Weights of a small GPT-style language model, trained from scratch on English Wikipedia.
Size: 12 layers, 5 heads of 64, MLP 1152 GELU, vocabulary 32000, 24.1M parameters.
Each number is 50 + 12 x the weight over its row's rms, rounded and kept within 0 to 99. Layers, rows and columns count from 0. The size before them is the row's rms in percent of the matrix's.

# layer 6 MLP up, 1152x320, rms 0.117, rows 474-528, columns 256-319
096:62 55 47 61 30 42 44 33 23 46 71 32 43 40 49 49 51 47 60 66 46 75 67 27 51 55 49 58 47 54 70 44 51 34 46 76 56 27 56 53 37 68 65 48 49 48 65 79 59 42 43 60 55 33 75 39 49 35 62 36 88 49 63 58
103:55 26 42 50 75 46 37 47 35 48 57 52 35 71 32 45 48 52 62 57 57 61 43 33 62 55 38 77 32 41 44 39 72 54 41 52 53 46 40 28 47 52 63 48 45 58 39 53 42 69 43 40 45 67 52 50 59 74 62 48 43 56 68 44
088:35 70 55 45 41 46 34 53 64 41 50 65 50 51 63 25 60 73 59 45 53 61 69 19 71 54 57 38 40 50 60 67 45 50 55 50 52 40 65 60 59 59 45 63 55 54 55 45 62 51 40 50 55 40 48 41 63 76 40 56 30 63 51 53
099:46 47 66 59 47 60 68 50 50 31 69 59 52 45 14 60 46 23 35 51 74 45 63 52 63 55 53 74 28 58 45 55 64 47 28 48 50 46 31 64 63 38 46 62 73 58 60 72 38 52 51 49 32 57 46 66 76 53 48 70 41 63 32 48
096:56 43 41 56 44 43 34 52 58 57 56 23 63 45 48 70 54 43 27 45 51 74 55 36 58 57 58 69 40 37 47 33 47 33 76 56 69 44 51 34 44 49 55 18 44 39 66 57 41 47 47 74 48 70 44 64 49 52 54 57 60 63 52 47
094:71 55 71 54 51 50 53 62 51 63 28 56 35 28 59 81 37 59 58 37 39 54 52 46 42 59 35 41 60 42 72 73 57 55 57 63 45 51 39 56 58 52 41 55 48 29 47 52 31 53 63 54 44 51 30 51 61 48 46 39 73 39 78 35
109:33 47 39 62 62 49 59 51 39 56 19 60 53 39 46 47 55 78 46 50 63 66 51 57 53 58 29 53 40 66 33 31 42 52 64 43 55 63 57 49 52 13 40 38 32 47 56 58 59 55 49 55 76 39 49 53 43 50 71 59 38 52 57 35
093:53 47 63 43 53 46 50 56 71 51 33 50 57 42 36 42 46 44 56 57 31 53 55 60 31 43 35 40 57 43 48 42 31 57 49 47 54 48 59 36 56 42 48 28 63 50 54 62 56 81 28 42 51 67 37 45 60 49 38 57 44 49 66 60
096:52 32 38 53 47 80 71 54 63 25 67 44 39 47 60 30 42 53 46 44 60 44 66 56 60 61 49 20 38 20 44 27 36 51 66 52 69 76 48 57 39 32 54 32 34 31 41 52 37 56 41 44 67 39 36 36 28 60 70 48 66 43 60 37
102:68 64 39 53 31 27 69 63 41 49 52 43 64 44 43 37 62 52 37 44 64 52 53 53 40 56 44 43 39 51 45 50 41 46 42 48 33 60 49 40 55 70 55 46 78 75 63 49 66 67 43 53 65 48 63 66 57 43 35 68 50 32 91 68
112:62 40 58 44 30 63 54 55 47 33 38 35 40 55 26 37 36 43 66 44 45 38 46 57 48 61 60 46 47 47 60 52 52 43 45 49 57 50 43 26 24 26 50 38 39 49 61 45 43 42 63 59 53 76 62 54 29 57 52 73 57 51 49 30
097:54 44 53 43 61 42 44 22 59 70 41 59 48 62 44 31 29 50 27 68 49 58 53 50 53 56 47 46 76 48 57 37 37 34 56 50 63 61 78 39 48 50 42 52 58 46 36 52 40 37 39 58 59 41 59 56 58 48 54 67 80 59 53 61
107:68 77 58 51 65 62 33 32 46 42 38 43 27 31 63 32 57 61 31 39 39 56 52 47 45 43 61 54 56 52 27 57 46 39 53 51 40 29 40 48 56 54 54 60 51 58 67 38 67 43 58 58 55 48 51 43 42 60 49 55 76 35 59 54
094:41 43 49 38 34 35 67 55 71 56 54 40 50 54 32 49 53 49 55 32 42 68 45 50 19 30 54 58 60 70 27 44 35 44 61 49 54 45 56 63 38 51 60 43 60 51 52 54 44 60 68 47 58 60 54 50 47 66 58 63 30 65 78 38
105:48 57 45 44 54 57 41 51 47 58 66 67 61 53 81 47 65 51 52 57 45 40 61 29 47 48 40 88 66 75 54 44 55 52 57 33 55 33 32 43 44 56 57 44 52 46 46 22 46 44 48 45 33 59 40 63 70 62 67 50 64 48 45 24
094:50 63 59 22 57 51 44 50 33 48 52 41 62 47 53 48 44 65 55 64 61 51 45 36 55 51 57 43 51 51 45 65 73 58 50 54 56 61 44 56 43 53 63 43 68 44 35 52 53 24 49 33 55 57 52 47 22 54 35 47 72 43 67 46
099:32 45 46 80 46 65 55 45 38 32 63 33 54 46 49 48 55 31 37 48 66 35 55 48 50 44 32 38 29 40 37 64 23 27 58 33 62 48 47 56 30 46 57 50 39 41 44 73 42 53 44 49 38 52 58 70 67 69 34 80 51 34 55 47
101:34 48 42 40 42 60 50 43 50 50 60 50 16 34 80 50 43 58 49 30 45 55 47 35 58 31 57 33 59 67 75 40 56 43 50 52 51 40 43 37 52 59 30 83 33 64 53 70 63 63 50 47 53 52 32 38 22 52 51 77 51 54 42 45
104:36 49 51 50 51 71 42 61 35 44 46 33 41 57 51 73 60 39 67 45 61 61 67 44 44 73 46 48 63 59 39 55 60 60 42 51 55 57 42 42 37 38 70 46 55 40 70 45 69 42 45 73 57 37 48 24 63 55 56 34 79 44 45 56
102:59 63 63 34 51 40 31 40 70 60 53 42 51 52 40 41 44 21 43 57 58 40 70 68 54 77 58 81 29 40 60 58 44 42 59 49 37 44 33 38 56 32 46 49 57 55 23 67 45 56 49 39 52 34 55 71 46 29 55 72 59 66 45 45
097:54 47 37 49 47 26 34 54 50 60 48 50 56 57 47 58 61 63 52 44 50 52 45 42 34 31 35 59 48 66 46 52 34 31 75 50 67 47 59 55 42 59 53 41 45 55 33 35 69 63 60 51 45 39 46 34 64 59 59 53 41 49 51 20
105:54 66 59 55 45 48 56 59 45 63 44 56 53 51 37 23 58 64 40 65 67 62 56 49 45 65 64 49 67 44 55 49 58 49 51 70 74 56 45 62 33 68 50 38 53 44 39 43 25 73 30 23 49 43 43 38 45 49 55 51 57 37 55 27
102:61 29 45 55 38 36 49 39 46 52 23 48 40 60 54 50 58 42 35 25 61 54 47 52 45 52 49 71 49 38 35 59 46 52 59 45 44 62 65 45 44 54 67 55 43 63 57 29 38 47 76 56 86 66 62 51 63 58 67 50 60 37 39 54
097:64 55 50 62 57 51 33 17 36 37 34 45 55 45 56 55 61 41 49 53 59 41 40 44 50 37 42 54 45 67 36 38 50 70 34 53 66 43 53 53 42 62 42 55 26 46 65 35 63 49 43 62 51 60 57 46 49 56 52 29 39 42 64 59
115:31 45 47 53 48 58 67 29 48 51 48 48 46 60 43 48 35 65 51 51 45 52 65 26 50 24 64 39 51 44 64 44 71 40 43 61 67 53 79 50 40 44 50 54 36 35 44 60 34 79 49 48 51 59 40 36 25 51 36 51 49 50 75 51
097:52 52 55 41 59 56 37 42 49 76 36 44 50 52 32 41 37 52 54 59 41 41 63 39 49 74 58 54 37 60 49 72 39 47 46 57 67 64 34 55 46 61 43 65 53 45 59 48 55 48 47 31 50 69 49 72 39 56 65 63 44 43 46 46
098:43 69 55 47 56 54 58 65 33 61 73 50 48 58 49 77 63 56 45 31 51 54 61 67 42 72 62 61 37 34 60 39 44 47 45 68 47 45 64 71 46 67 78 44 33 49 39 60 53 55 66 59 56 42 55 61 42 66 72 42 56 58 48 35
101:52 57 41 52 59 55 57 74 44 69 48 62 50 41 53 58 49 27 58 47 46 52 77 34 64 49 58 32 45 60 58 46 35 57 32 53 65 47 56 50 26 55 29 35 34 54 39 73 53 55 66 40 62 51 60 46 50 59 51 35 64 45 73 51
097:49 61 54 45 51 53 68 52 56 37 83 52 32 28 35 65 49 39 58 25 48 57 46 49 40 51 47 43 38 56 56 48 58 43 43 34 61 50 45 69 37 52 54 50 33 60 50 51 43 56 27 45 64 55 57 39 31 51 37 56 61 65 37 60
094:48 23 66 63 17 63 50 68 54 51 49 61 62 61 42 34 78 48 50 56 21 45 47 53 65 30 45 43 43 62 62 51 37 47 41 46 49 43 31 48 57 57 45 47 43 57 53 63 58 78 80 50 35 48 42 69 45 47 75 66 39 61 51 43
106:42 37 40 52 24 52 63 65 35 50 60 49 45 35 49 28 48 51 36 51 52 77 39 35 51 45 58 56 46 51 62 27 55 46 54 43 24 60 53 49 43 52 52 30 46 50 53 66 58 43 55 63 58 57 59 73 32 49 47 64 40 49 70 39
101:38 64 42 71 54 51 27 22 42 28 38 57 62 36 33 53 66 52 49 50 65 43 38 53 51 41 45 55 30 80 28 64 24 46 52 53 49 53 33 61 48 67 53 45 61 41 58 41 52 42 49 50 48 38 69 53 59 53 47 56 54 28 71 54
103:37 38 50 57 53 51 65 23 49 52 54 67 58 42 64 28 56 36 17 58 49 40 34 77 56 36 80 43 42 49 45 71 63 53 41 63 53 51 53 41 47 57 47 28 57 59 36 56 34 82 52 26 38 53 57 57 85 39 44 72 56 58 40 54
101:74 53 21 69 60 51 46 53 46 53 51 72 60 37 38 35 37 53 55 53 49 73 56 46 34 42 41 44 51 68 49 50 51 55 56 81 49 39 53 77 43 54 72 54 48 64 36 40 45 43 56 47 57 44 59 65 45 68 29 52 46 49 47 57
102:61 52 27 55 49 56 61 35 40 65 66 47 50 64 54 78 59 49 51 76 54 56 76 26 34 57 48 53 33 22 32 32 60 47 42 59 52 55 54 40 49 49 67 52 57 30 75 58 60 39 34 56 48 55 56 41 59 51 58 50 51 71 60 27
098:72 58 34 54 59 56 59 48 66 46 32 50 44 51 43 51 31 60 47 46 75 37 56 48 42 48 67 76 46 65 69 47 40 30 49 34 23 53 58 47 44 38 43 48 59 56 17 26 38 43 18 57 67 50 46 60 26 55 61 41 58 59 52 67
092:50 46 24 23 34 51 52 37 65 52 61 45 53 38 69 24 48 55 42 48 41 49 58 26 33 83 41 53 46 49 50 44 41 42 33 66 19 43 46 29 60 27 35 38 54 60 52 21 44 71 52 45 52 39 61 56 39 54 48 56 52 49 53 49
101:58 58 46 59 47 28 37 51 43 57 44 54 42 31 52 54 65 45 62 58 51 26 45 41 33 42 53 67 66 66 53 64 45 60 48 51 24 31 39 53 51 46 62 55 49 38 41 52 35 43 43 34 43 42 51 34 70 70 67 76 73 52 57 56
106:44 40 62 48 59 33 61 66 51 37 27 42 46 67 59 22 56 71 50 59 39 54 41 40 43 44 43 43 45 35 48 44 58 48 59 45 44 37 56 45 60 60 46 56 53 30 47 50 49 44 58 51 52 61 69 57 54 50 33 57 31 47 51 64
099:42 45 47 50 54 66 60 48 40 36 48 57 23 36 18 46 46 43 58 67 52 47 31 52 61 41 56 44 25 67 61 48 50 65 32 39 53 39 52 57 44 20 35 45 61 55 72 75 61 64 45 42 57 77 38 64 54 62 62 53 56 45 58 54
101:67 63 58 42 61 60 58 58 43 52 59 35 46 41 48 67 49 46 40 48 61 56 69 57 64 39 58 35 35 59 39 54 42 37 34 54 53 54 45 42 43 31 47 48 41 44 24 71 55 52 45 50 40 65 63 45 42 55 59 49 53 47 58 41
093:40 33 63 43 46 59 44 60 46 60 57 65 49 53 49 45 50 62 61 62 62 58 76 61 61 41 51 67 69 70 62 23 56 49 54 36 60 29 39 47 64 42 39 23 43 33 53 54 54 50 60 60 25 59 43 21 58 49 35 74 33 49 63 18
099:62 57 35 52 37 39 42 48 45 44 59 50 50 61 64 46 69 20 21 58 42 37 46 55 38 62 41 79 51 52 59 46 60 64 56 37 46 34 57 48 56 60 67 71 52 43 51 50 47 69 48 51 64 52 57 59 49 71 36 71 13 70 57 53
102:40 54 48 64 30 43 35 65 61 49 30 59 38 37 39 58 35 43 45 43 50 56 52 54 33 75 47 32 39 88 70 43 38 46 39 73 78 37 48 75 40 44 52 62 56 23 64 35 61 72 46 35 40 62 48 34 55 44 39 37 42 52 48 59
106:38 59 31 50 63 40 47 40 69 51 52 18 37 71 50 53 70 49 67 53 52 47 57 36 28 40 56 32 38 60 37 49 49 37 57 72 56 54 41 42 47 69 40 59 53 65 66 52 53 54 37 53 68 46 54 44 58 64 49 30 42 38 46 63
111:69 65 47 46 56 65 55 31 62 56 48 51 55 48 38 64 72 33 66 36 56 45 27 38 30 41 71 56 39 75 54 55 60 25 33 43 40 15 54 48 65 65 37 42 41 54 53 52 52 64 46 62 39 44 61 54 70 58 61 58 39 53 62 67
090:42 51 29 75 53 67 47 39 54 79 70 49 45 67 53 51 47 53 65 37 27 39 36 42 47 68 33 46 49 36 58 49 46 27 59 45 46 38 63 54 55 77 32 52 78 54 53 49 45 45 48 62 45 58 31 61 69 46 50 54 62 48 14 65
100:51 42 42 46 66 41 49 73 28 51 32 34 54 45 51 56 58 61 36 43 46 65 67 46 44 54 54 65 47 37 61 49 80 71 65 52 60 67 60 41 68 45 54 51 25 57 32 61 51 39 61 46 62 66 59 52 53 64 53 64 55 62 46 43
096:49 22 32 45 58 64 43 55 37 56 49 59 42 54 53 46 72 37 52 34 39 50 59 61 54 35 49 80 59 49 59 47 31 62 49 48 53 57 54 65 64 67 45 51 36 58 34 40 48 59 50 35 48 66 49 56 46 70 73 50 65 56 48 36
126:67 75 56 63 28 54 39 53 27 60 45 33 57 24 49 55 56 46 48 52 67 67 72 43 38 39 43 35 57 58 53 32 53 50 55 30 62 32 76 58 67 88 69 70 45 52 63 54 30 41 47 40 47 52 45 55 63 57 43 41 61 40 64 50
107:21 55 47 45 48 61 53 48 45 39 62 73 42 52 58 33 40 42 56 42 56 73 59 52 52 65 62 57 49 78 44 43 74 70 51 65 58 31 44 46 53 74 59 51 39 33 63 60 51 32 56 13 69 60 36 50 76 58 35 42 78 48 49 50
103:64 46 51 53 19 59 56 62 37 55 46 54 53 56 25 52 40 46 31 43 65 57 56 58 46 22 41 51 34 35 28 53 44 55 40 41 67 56 34 57 59 68 36 67 50 50 46 48 67 32 69 41 40 32 38 76 62 44 47 45 57 42 43 44
106:70 45 66 54 66 51 57 37 41 58 41 28 38 31 50 49 44 55 55 52 26 69 44 55 64 45 70 56 41 63 55 43 47 47 49 57 43 37 49 27 49 63 60 33 48 51 52 33 57 47 70 44 47 57 49 51 33 57 73 31 55 43 52 46
093:63 52 65 44 55 64 38 58 50 51 38 47 50 63 54 58 64 48 40 42 54 57 68 61 42 38 32 42 27 49 55 35 51 47 48 51 62 63 69 73 66 38 47 48 32 35 32 62 74 45 33 43 38 42 34 63 48 73 43 52 58 76 59 34
097:55 48 56 64 42 26 53 53 54 28 50 66 59 67 50 34 36 48 53 57 60 46 57 46 27 31 51 52 69 50 48 68 29 46 51 34 53 42 58 28 59 47 57 51 63 64 44 55 44 56 64 40 37 47 44 40 60 49 56 70 63 35 52 64
# layer 6 MLP down (transposed), 1152x320, rms 0.122, rows 474-527, columns 256-319
090:45 40 54 54 63 56 50 51 41 37 43 47 40 29 46 55 41 53 39 61 55 54 38 49 53 30 52 59 54 52 67 44 55 53 55 54 28 53 33 45 67 67 48 64 59 57 56 56 51 47 40 60 50 45 15 57 44 40 58 48 50 59 41 49
104:21 44 48 43 49 47 59 66 54 47 43 49 38 40 43 54 45 43 50 50 33 32 60 54 47 64 41 49 35 66 54 36 38 61 41 53 50 71 41 63 44 59 40 77 36 50 42 47 38 51 58 48 67 36 27 37 52 52 52 51 49 51 28 44
096:45 45 77 64 42 25 65 42 56 56 53 65 57 58 43 57 57 47 46 55 62 60 50 46 60 68 44 53 42 77 41 44 51 47 47 73 61 55 44 44 42 63 34 39 62 40 55 54 46 50 10 40 52 44 69 57 37 64 65 65 66 44 47 57
094:49 50 39 50 52 56 64 41 39 50 29 30 37 21 72 63 60 48 43 63 49 58 67 45 43 35 53 45 42 56 51 65 63 83 37 57 41 39 46 38 71 56 49 46 67 39 49 55 45 33 45 67 52 57 87 40 69 58 34 53 44 41 38 47
093:53 43 38 59 46 28 35 56 47 52 42 47 49 45 40 58 31 37 34 56 46 34 71 54 56 35 50 64 43 57 48 39 58 48 45 54 56 42 52 39 47 29 53 48 49 68 52 47 65 62 61 50 63 53 61 43 52 70 43 58 39 48 57 58
103:38 49 60 73 40 66 52 51 45 67 62 38 33 43 44 36 46 43 45 56 24 64 27 46 50 37 37 36 50 38 46 68 54 63 62 61 41 38 34 68 41 49 39 63 23 45 47 66 59 47 59 45 48 67 54 63 56 64 45 37 57 41 61 50
113:34 50 41 53 32 50 69 38 77 50 56 42 43 60 70 46 44 51 59 55 56 75 65 56 53 25 34 55 69 48 42 43 29 46 35 43 59 30 52 21 57 60 40 51 59 72 72 66 44 58 57 46 63 51 39 56 83 69 44 53 49 39 54 37
097:46 32 46 65 41 33 66 45 52 54 34 53 38 13 44 34 33 41 60 41 38 42 46 65 36 67 45 53 60 60 59 42 49 31 31 37 51 42 39 41 52 44 72 63 59 38 26 38 41 48 41 40 44 54 52 55 50 54 53 76 61 54 42 57
095:52 44 56 31 43 50 59 41 44 62 23 64 63 52 66 51 58 45 39 49 52 62 42 35 48 61 60 60 45 41 42 39 58 58 52 68 43 33 21 31 92 50 53 60 49 56 49 45 60 48 45 52 67 56 53 61 39 35 53 80 49 44 60 55
101:36 37 35 48 69 42 51 51 46 53 52 59 28 44 45 55 47 39 37 63 53 55 53 37 44 57 54 35 34 48 61 67 29 51 50 53 58 41 66 65 49 46 52 37 24 49 39 50 48 34 58 59 60 60 50 65 33 54 61 50 37 58 30 52
113:44 43 66 63 54 57 65 55 48 44 58 43 61 37 63 34 52 61 30 40 47 39 43 35 34 34 61 59 50 20 65 57 67 61 59 58 40 48 66 41 34 43 50 39 45 45 42 38 68 46 73 41 57 67 33 42 51 54 55 49 43 65 61 71
102:52 43 40 48 20 43 31 64 48 55 53 40 53 38 62 63 64 50 92 52 49 24 39 50 47 32 65 50 54 55 69 42 64 70 60 56 45 45 54 58 50 49 54 43 39 75 45 38 50 49 59 23 58 47 36 43 69 48 40 49 53 68 61 47
113:66 58 62 48 65 47 68 22 45 52 54 38 50 36 34 54 57 45 39 51 48 68 55 47 63 63 49 76 57 60 31 52 53 57 43 53 28 54 39 67 54 26 62 68 50 46 58 36 59 58 51 37 46 59 41 57 61 49 47 40 37 43 39 40
087:64 49 38 60 51 49 68 62 57 58 62 33 60 59 55 50 48 32 53 51 41 62 47 47 47 53 43 40 45 34 24 57 57 38 66 45 53 60 35 63 51 42 41 29 58 47 51 41 62 70 44 33 48 60 72 32 39 47 35 51 28 46 54 53
104:34 59 61 48 61 51 53 56 40 42 47 53 61 56 67 36 78 59 46 36 54 53 47 53 62 62 60 53 48 29 50 68 58 54 44 50 36 55 74 58 32 51 50 47 58 30 31 54 39 68 49 59 44 49 56 51 47 71 45 53 41 17 45 47
099:46 51 70 68 65 67 68 40 71 51 43 43 28 55 68 48 53 50 27 75 52 56 38 52 23 37 66 77 35 31 32 43 56 25 65 25 59 46 61 68 53 57 32 54 38 45 57 51 31 42 64 44 38 50 61 52 63 49 58 43 52 33 46 48
097:45 22 62 51 53 39 26 66 64 61 43 53 37 49 40 46 54 67 52 45 59 47 63 54 63 57 45 59 58 61 53 72 59 64 34 53 48 46 65 57 45 54 54 44 56 63 62 30 53 68 41 47 46 57 19 24 44 40 53 49 66 65 38 39
097:42 38 46 43 34 35 49 33 55 46 56 81 52 28 43 46 52 58 57 55 60 50 51 37 58 80 49 53 62 40 49 44 44 43 45 54 59 70 62 37 59 60 41 56 36 59 73 55 34 38 75 45 80 62 35 56 32 32 34 45 47 52 56 65
098:72 53 64 55 35 42 61 53 59 65 43 56 57 68 50 54 35 14 45 42 52 57 52 67 48 40 41 72 67 33 59 66 54 62 43 37 63 38 47 36 60 50 53 69 44 53 28 62 72 49 43 45 65 52 72 56 34 54 46 38 50 72 67 65
101:64 38 47 42 37 46 49 52 54 49 53 53 34 43 48 50 80 39 56 27 35 70 55 54 36 39 85 48 58 48 42 56 44 57 47 53 25 61 18 72 29 57 44 43 45 58 39 47 42 63 28 39 49 53 58 48 53 56 44 65 44 49 44 61
089:55 64 40 33 42 59 52 62 68 33 59 34 73 58 57 46 69 48 58 40 51 55 40 50 56 35 23 66 51 36 57 68 50 53 54 31 78 41 55 35 37 31 58 45 40 61 38 65 35 56 29 41 50 53 27 32 61 66 38 54 57 41 59 26
100:66 33 60 59 35 50 45 54 36 31 43 29 58 58 34 56 65 49 74 57 56 49 47 54 59 66 66 44 53 48 53 56 44 50 36 50 65 43 60 52 41 56 44 32 54 46 83 10 56 41 56 42 35 54 70 53 59 41 55 43 47 39 44 45
093:44 19 59 46 52 67 41 38 49 68 57 65 44 59 48 59 23 43 59 23 25 56 43 62 44 48 66 77 35 45 54 54 43 33 60 33 42 49 24 55 41 34 61 47 40 54 54 67 63 47 75 50 47 38 57 48 67 44 49 67 26 49 73 38
098:43 64 54 50 60 57 40 55 56 78 45 53 44 40 37 52 31 74 28 25 40 73 49 45 55 44 61 42 76 46 26 45 30 27 57 43 44 51 42 50 48 45 40 54 81 47 50 49 69 91 51 47 54 40 31 34 29 39 51 63 48 62 37 74
121:52 34 49 47 51 43 66 51 58 44 46 47 58 54 53 48 56 65 51 65 63 26 60 21 49 35 48 42 38 43 55 37 55 40 52 23 76 38 53 51 44 57 61 53 62 32 56 39 61 47 53 67 50 64 55 35 28 66 42 23 52 50 85 62
093:42 32 69 46 48 53 29 58 68 70 72 27 45 53 54 55 64 51 49 55 44 69 57 54 26 55 30 46 42 63 40 48 54 63 44 46 34 36 32 42 35 36 56 56 39 33 62 39 51 41 56 69 34 47 34 49 63 38 45 45 50 61 57 69
094:45 61 45 42 52 34 39 44 50 60 39 70 59 50 53 37 39 56 45 59 53 36 24 37 69 29 42 44 67 70 57 50 47 34 62 42 51 55 32 35 49 53 62 35 39 57 56 49 58 71 40 34 31 39 72 57 53 46 29 68 48 41 31 55
109:49 62 47 47 37 66 44 49 50 40 38 34 53 63 52 42 34 41 37 66 60 57 46 55 35 55 42 49 63 33 62 63 54 51 53 55 44 56 87 45 55 42 50 71 40 52 64 74 38 58 59 30 48 60 59 36 96 51 50 43 33 43 44 62
105:56 63 50 36 42 45 44 47 52 42 27 53 51 49 58 34 65 55 71 50 70 68 54 74 73 59 77 53 51 63 56 53 52 28 34 40 50 44 51 43 54 55 61 53 45 66 63 28 34 50 50 73 66 55 47 27 42 77 41 49 63 25 52 38
093:49 32 62 54 54 41 48 32 58 45 42 45 51 02 40 72 66 45 58 58 46 31 49 49 42 66 23 36 39 40 46 53 42 69 49 50 62 61 54 49 42 53 44 50 65 30 39 35 65 59 55 46 49 44 49 56 43 35 29 46 56 29 37 70
100:44 40 54 65 27 47 40 41 75 43 50 40 49 34 21 43 53 69 42 58 44 59 71 42 71 53 55 41 49 67 62 51 56 46 42 58 29 33 56 58 40 39 59 51 59 61 57 72 64 44 53 70 49 45 50 43 41 38 55 36 57 17 57 50
106:32 47 45 38 42 54 52 65 51 47 47 47 48 33 31 52 38 66 48 54 38 36 34 36 53 27 56 59 66 44 37 60 53 58 41 19 45 45 37 47 40 43 48 57 45 81 50 63 64 51 43 40 56 51 45 47 51 76 51 32 66 58 65 45
107:35 50 79 61 56 51 54 62 69 51 49 30 44 50 39 46 43 66 39 38 34 41 69 51 30 49 52 47 42 61 47 50 45 69 62 53 47 46 49 58 34 35 70 48 64 57 44 39 62 57 48 40 37 37 29 45 60 71 43 34 56 44 42 53
091:43 44 49 48 36 37 61 54 42 35 44 30 49 57 59 48 73 43 47 49 37 45 47 46 57 41 53 43 35 59 46 54 46 44 44 52 37 41 53 51 54 53 68 54 41 73 47 41 28 44 44 59 50 86 61 50 56 50 57 77 55 54 60 39
102:40 57 62 58 47 51 61 53 31 77 51 55 51 23 62 62 50 42 68 41 46 69 34 51 24 39 54 42 44 26 47 38 48 49 67 40 51 60 50 56 67 43 65 31 50 44 41 53 63 26 46 35 50 28 48 41 54 60 54 40 50 59 48 56
090:57 70 65 55 52 45 51 67 58 54 38 62 22 42 48 53 61 62 48 48 61 52 73 56 49 49 41 72 47 36 24 60 32 47 48 32 31 46 50 38 47 59 46 54 46 83 52 41 29 74 64 64 57 37 64 52 61 51 17 37 60 56 49 50
089:66 41 42 48 56 38 42 46 35 40 57 61 49 15 63 54 53 66 61 79 52 47 67 49 46 60 61 40 49 74 42 78 39 51 52 47 52 43 50 55 48 63 60 79 38 51 36 42 60 56 58 47 43 34 47 53 68 49 65 69 47 48 50 68
101:47 44 67 54 40 44 45 37 49 45 50 65 52 66 51 25 56 55 66 46 65 27 30 38 57 30 31 36 60 44 74 65 46 51 61 63 70 63 44 39 47 53 45 22 53 47 37 53 50 63 53 46 51 46 32 46 67 66 46 46 60 60 47 41
109:46 58 56 50 50 56 56 51 49 46 52 43 55 26 70 65 53 57 45 67 61 60 56 57 42 49 50 40 63 59 34 33 49 43 51 49 57 55 49 55 44 43 37 63 26 55 43 62 62 59 52 66 52 61 40 49 39 54 55 33 54 27 49 66
092:44 54 28 51 70 58 42 49 41 71 55 70 55 40 49 61 52 50 50 21 29 64 71 58 64 29 59 51 60 59 60 52 63 54 31 45 36 38 47 52 63 63 36 75 31 54 56 49 42 39 41 38 45 29 65 48 45 63 36 44 58 38 48 33
096:41 53 57 69 56 35 58 41 53 36 50 44 59 48 32 61 60 44 45 48 59 29 54 64 31 43 58 43 60 26 56 61 41 69 42 45 43 36 45 58 49 43 46 45 47 17 52 41 36 46 40 46 63 49 34 54 46 47 47 43 58 95 53 62
096:36 70 60 67 45 37 32 51 41 38 44 68 36 51 49 64 41 39 57 51 46 67 43 48 53 64 50 34 54 45 49 58 50 53 53 52 54 65 32 72 19 65 54 51 51 33 60 47 42 59 43 48 43 62 59 43 34 56 57 29 58 55 55 52
091:40 25 37 35 52 34 45 62 41 48 61 31 43 67 54 56 43 51 51 61 66 52 47 48 51 74 72 57 44 47 68 36 53 45 23 38 82 47 63 60 39 60 44 47 53 67 44 46 45 61 66 39 29 58 56 36 45 59 70 33 50 44 56 46
101:52 64 43 37 49 57 65 44 66 60 55 50 40 69 51 45 59 43 49 36 35 27 58 40 59 51 55 86 55 45 38 50 48 43 46 55 16 50 72 46 63 57 47 33 41 71 50 58 56 31 44 66 48 60 52 35 57 44 56 44 47 57 49 56
101:40 61 51 53 73 37 36 39 73 54 31 55 19 57 67 41 72 41 41 50 65 56 35 36 23 52 43 61 50 51 21 41 68 61 53 46 47 34 63 61 52 43 68 59 58 38 30 54 52 79 43 63 47 55 55 54 49 74 61 39 53 32 49 57
099:67 61 51 48 54 52 56 44 54 63 68 43 57 55 37 63 50 46 56 49 13 37 60 32 58 73 68 52 48 55 22 68 14 57 43 31 31 41 55 59 45 38 61 47 56 44 43 48 47 63 57 52 42 37 47 62 65 56 69 61 49 38 61 58
091:49 37 64 61 54 37 60 46 58 52 64 61 40 37 63 63 71 41 23 75 69 49 51 70 85 58 67 58 69 46 54 47 57 50 29 46 42 49 63 48 49 40 67 32 48 46 40 52 52 61 75 54 43 41 51 48 58 45 44 47 48 39 63 61
096:43 51 47 60 55 51 49 51 55 48 27 67 47 33 41 56 57 58 47 52 54 49 30 56 45 52 44 54 66 34 50 48 46 51 32 39 34 46 49 46 47 51 47 56 47 61 36 50 55 50 58 67 63 19 43 41 41 59 37 47 62 64 42 64
093:56 37 30 42 31 47 64 64 30 49 49 40 42 42 31 47 71 45 50 64 54 62 42 22 47 26 47 46 44 54 33 50 56 44 28 57 41 74 48 53 40 47 25 37 51 50 54 57 63 45 59 40 55 43 31 38 52 44 34 37 59 56 58 50
128:41 47 61 55 55 42 52 63 47 48 57 55 49 76 62 60 41 63 54 30 55 55 39 43 30 24 54 43 61 56 46 43 54 62 48 49 51 26 62 65 42 65 56 82 59 62 32 48 65 58 55 26 60 42 43 60 43 69 60 63 56 40 68 60
102:49 09 36 38 85 58 75 60 58 30 33 55 46 51 63 58 79 46 46 66 69 46 70 58 49 52 46 62 54 29 46 39 46 40 50 47 59 45 47 37 56 33 56 52 54 50 49 44 51 65 54 46 41 60 47 48 38 52 21 61 51 70 50 60
107:55 40 20 59 45 61 62 45 52 24 27 40 45 53 61 34 46 68 40 40 49 67 24 74 47 61 55 38 68 41 56 33 50 52 46 65 59 77 62 63 58 56 71 38 58 61 52 50 37 45 46 59 61 38 59 45 68 46 39 43 37 45 52 43
090:59 39 48 43 42 48 47 48 62 52 62 39 72 43 38 49 49 33 55 57 63 49 38 40 45 47 32 38 61 53 20 73 53 40 36 44 54 53 47 74 47 24 45 39 33 72 30 40 56 53 56 74 59 44 53 33 45 69 63 28 31 38 53 38
087:45 46 50 50 52 52 52 45 65 43 58 69 49 51 64 29 50 41 77 57 44 50 38 50 55 70 66 49 54 55 39 47 60 51 51 40 31 42 46 42 60 45 73 80 52 64 54 60 48 43 66 21 47 64 62 48 44 46 54 45 50 23 42 68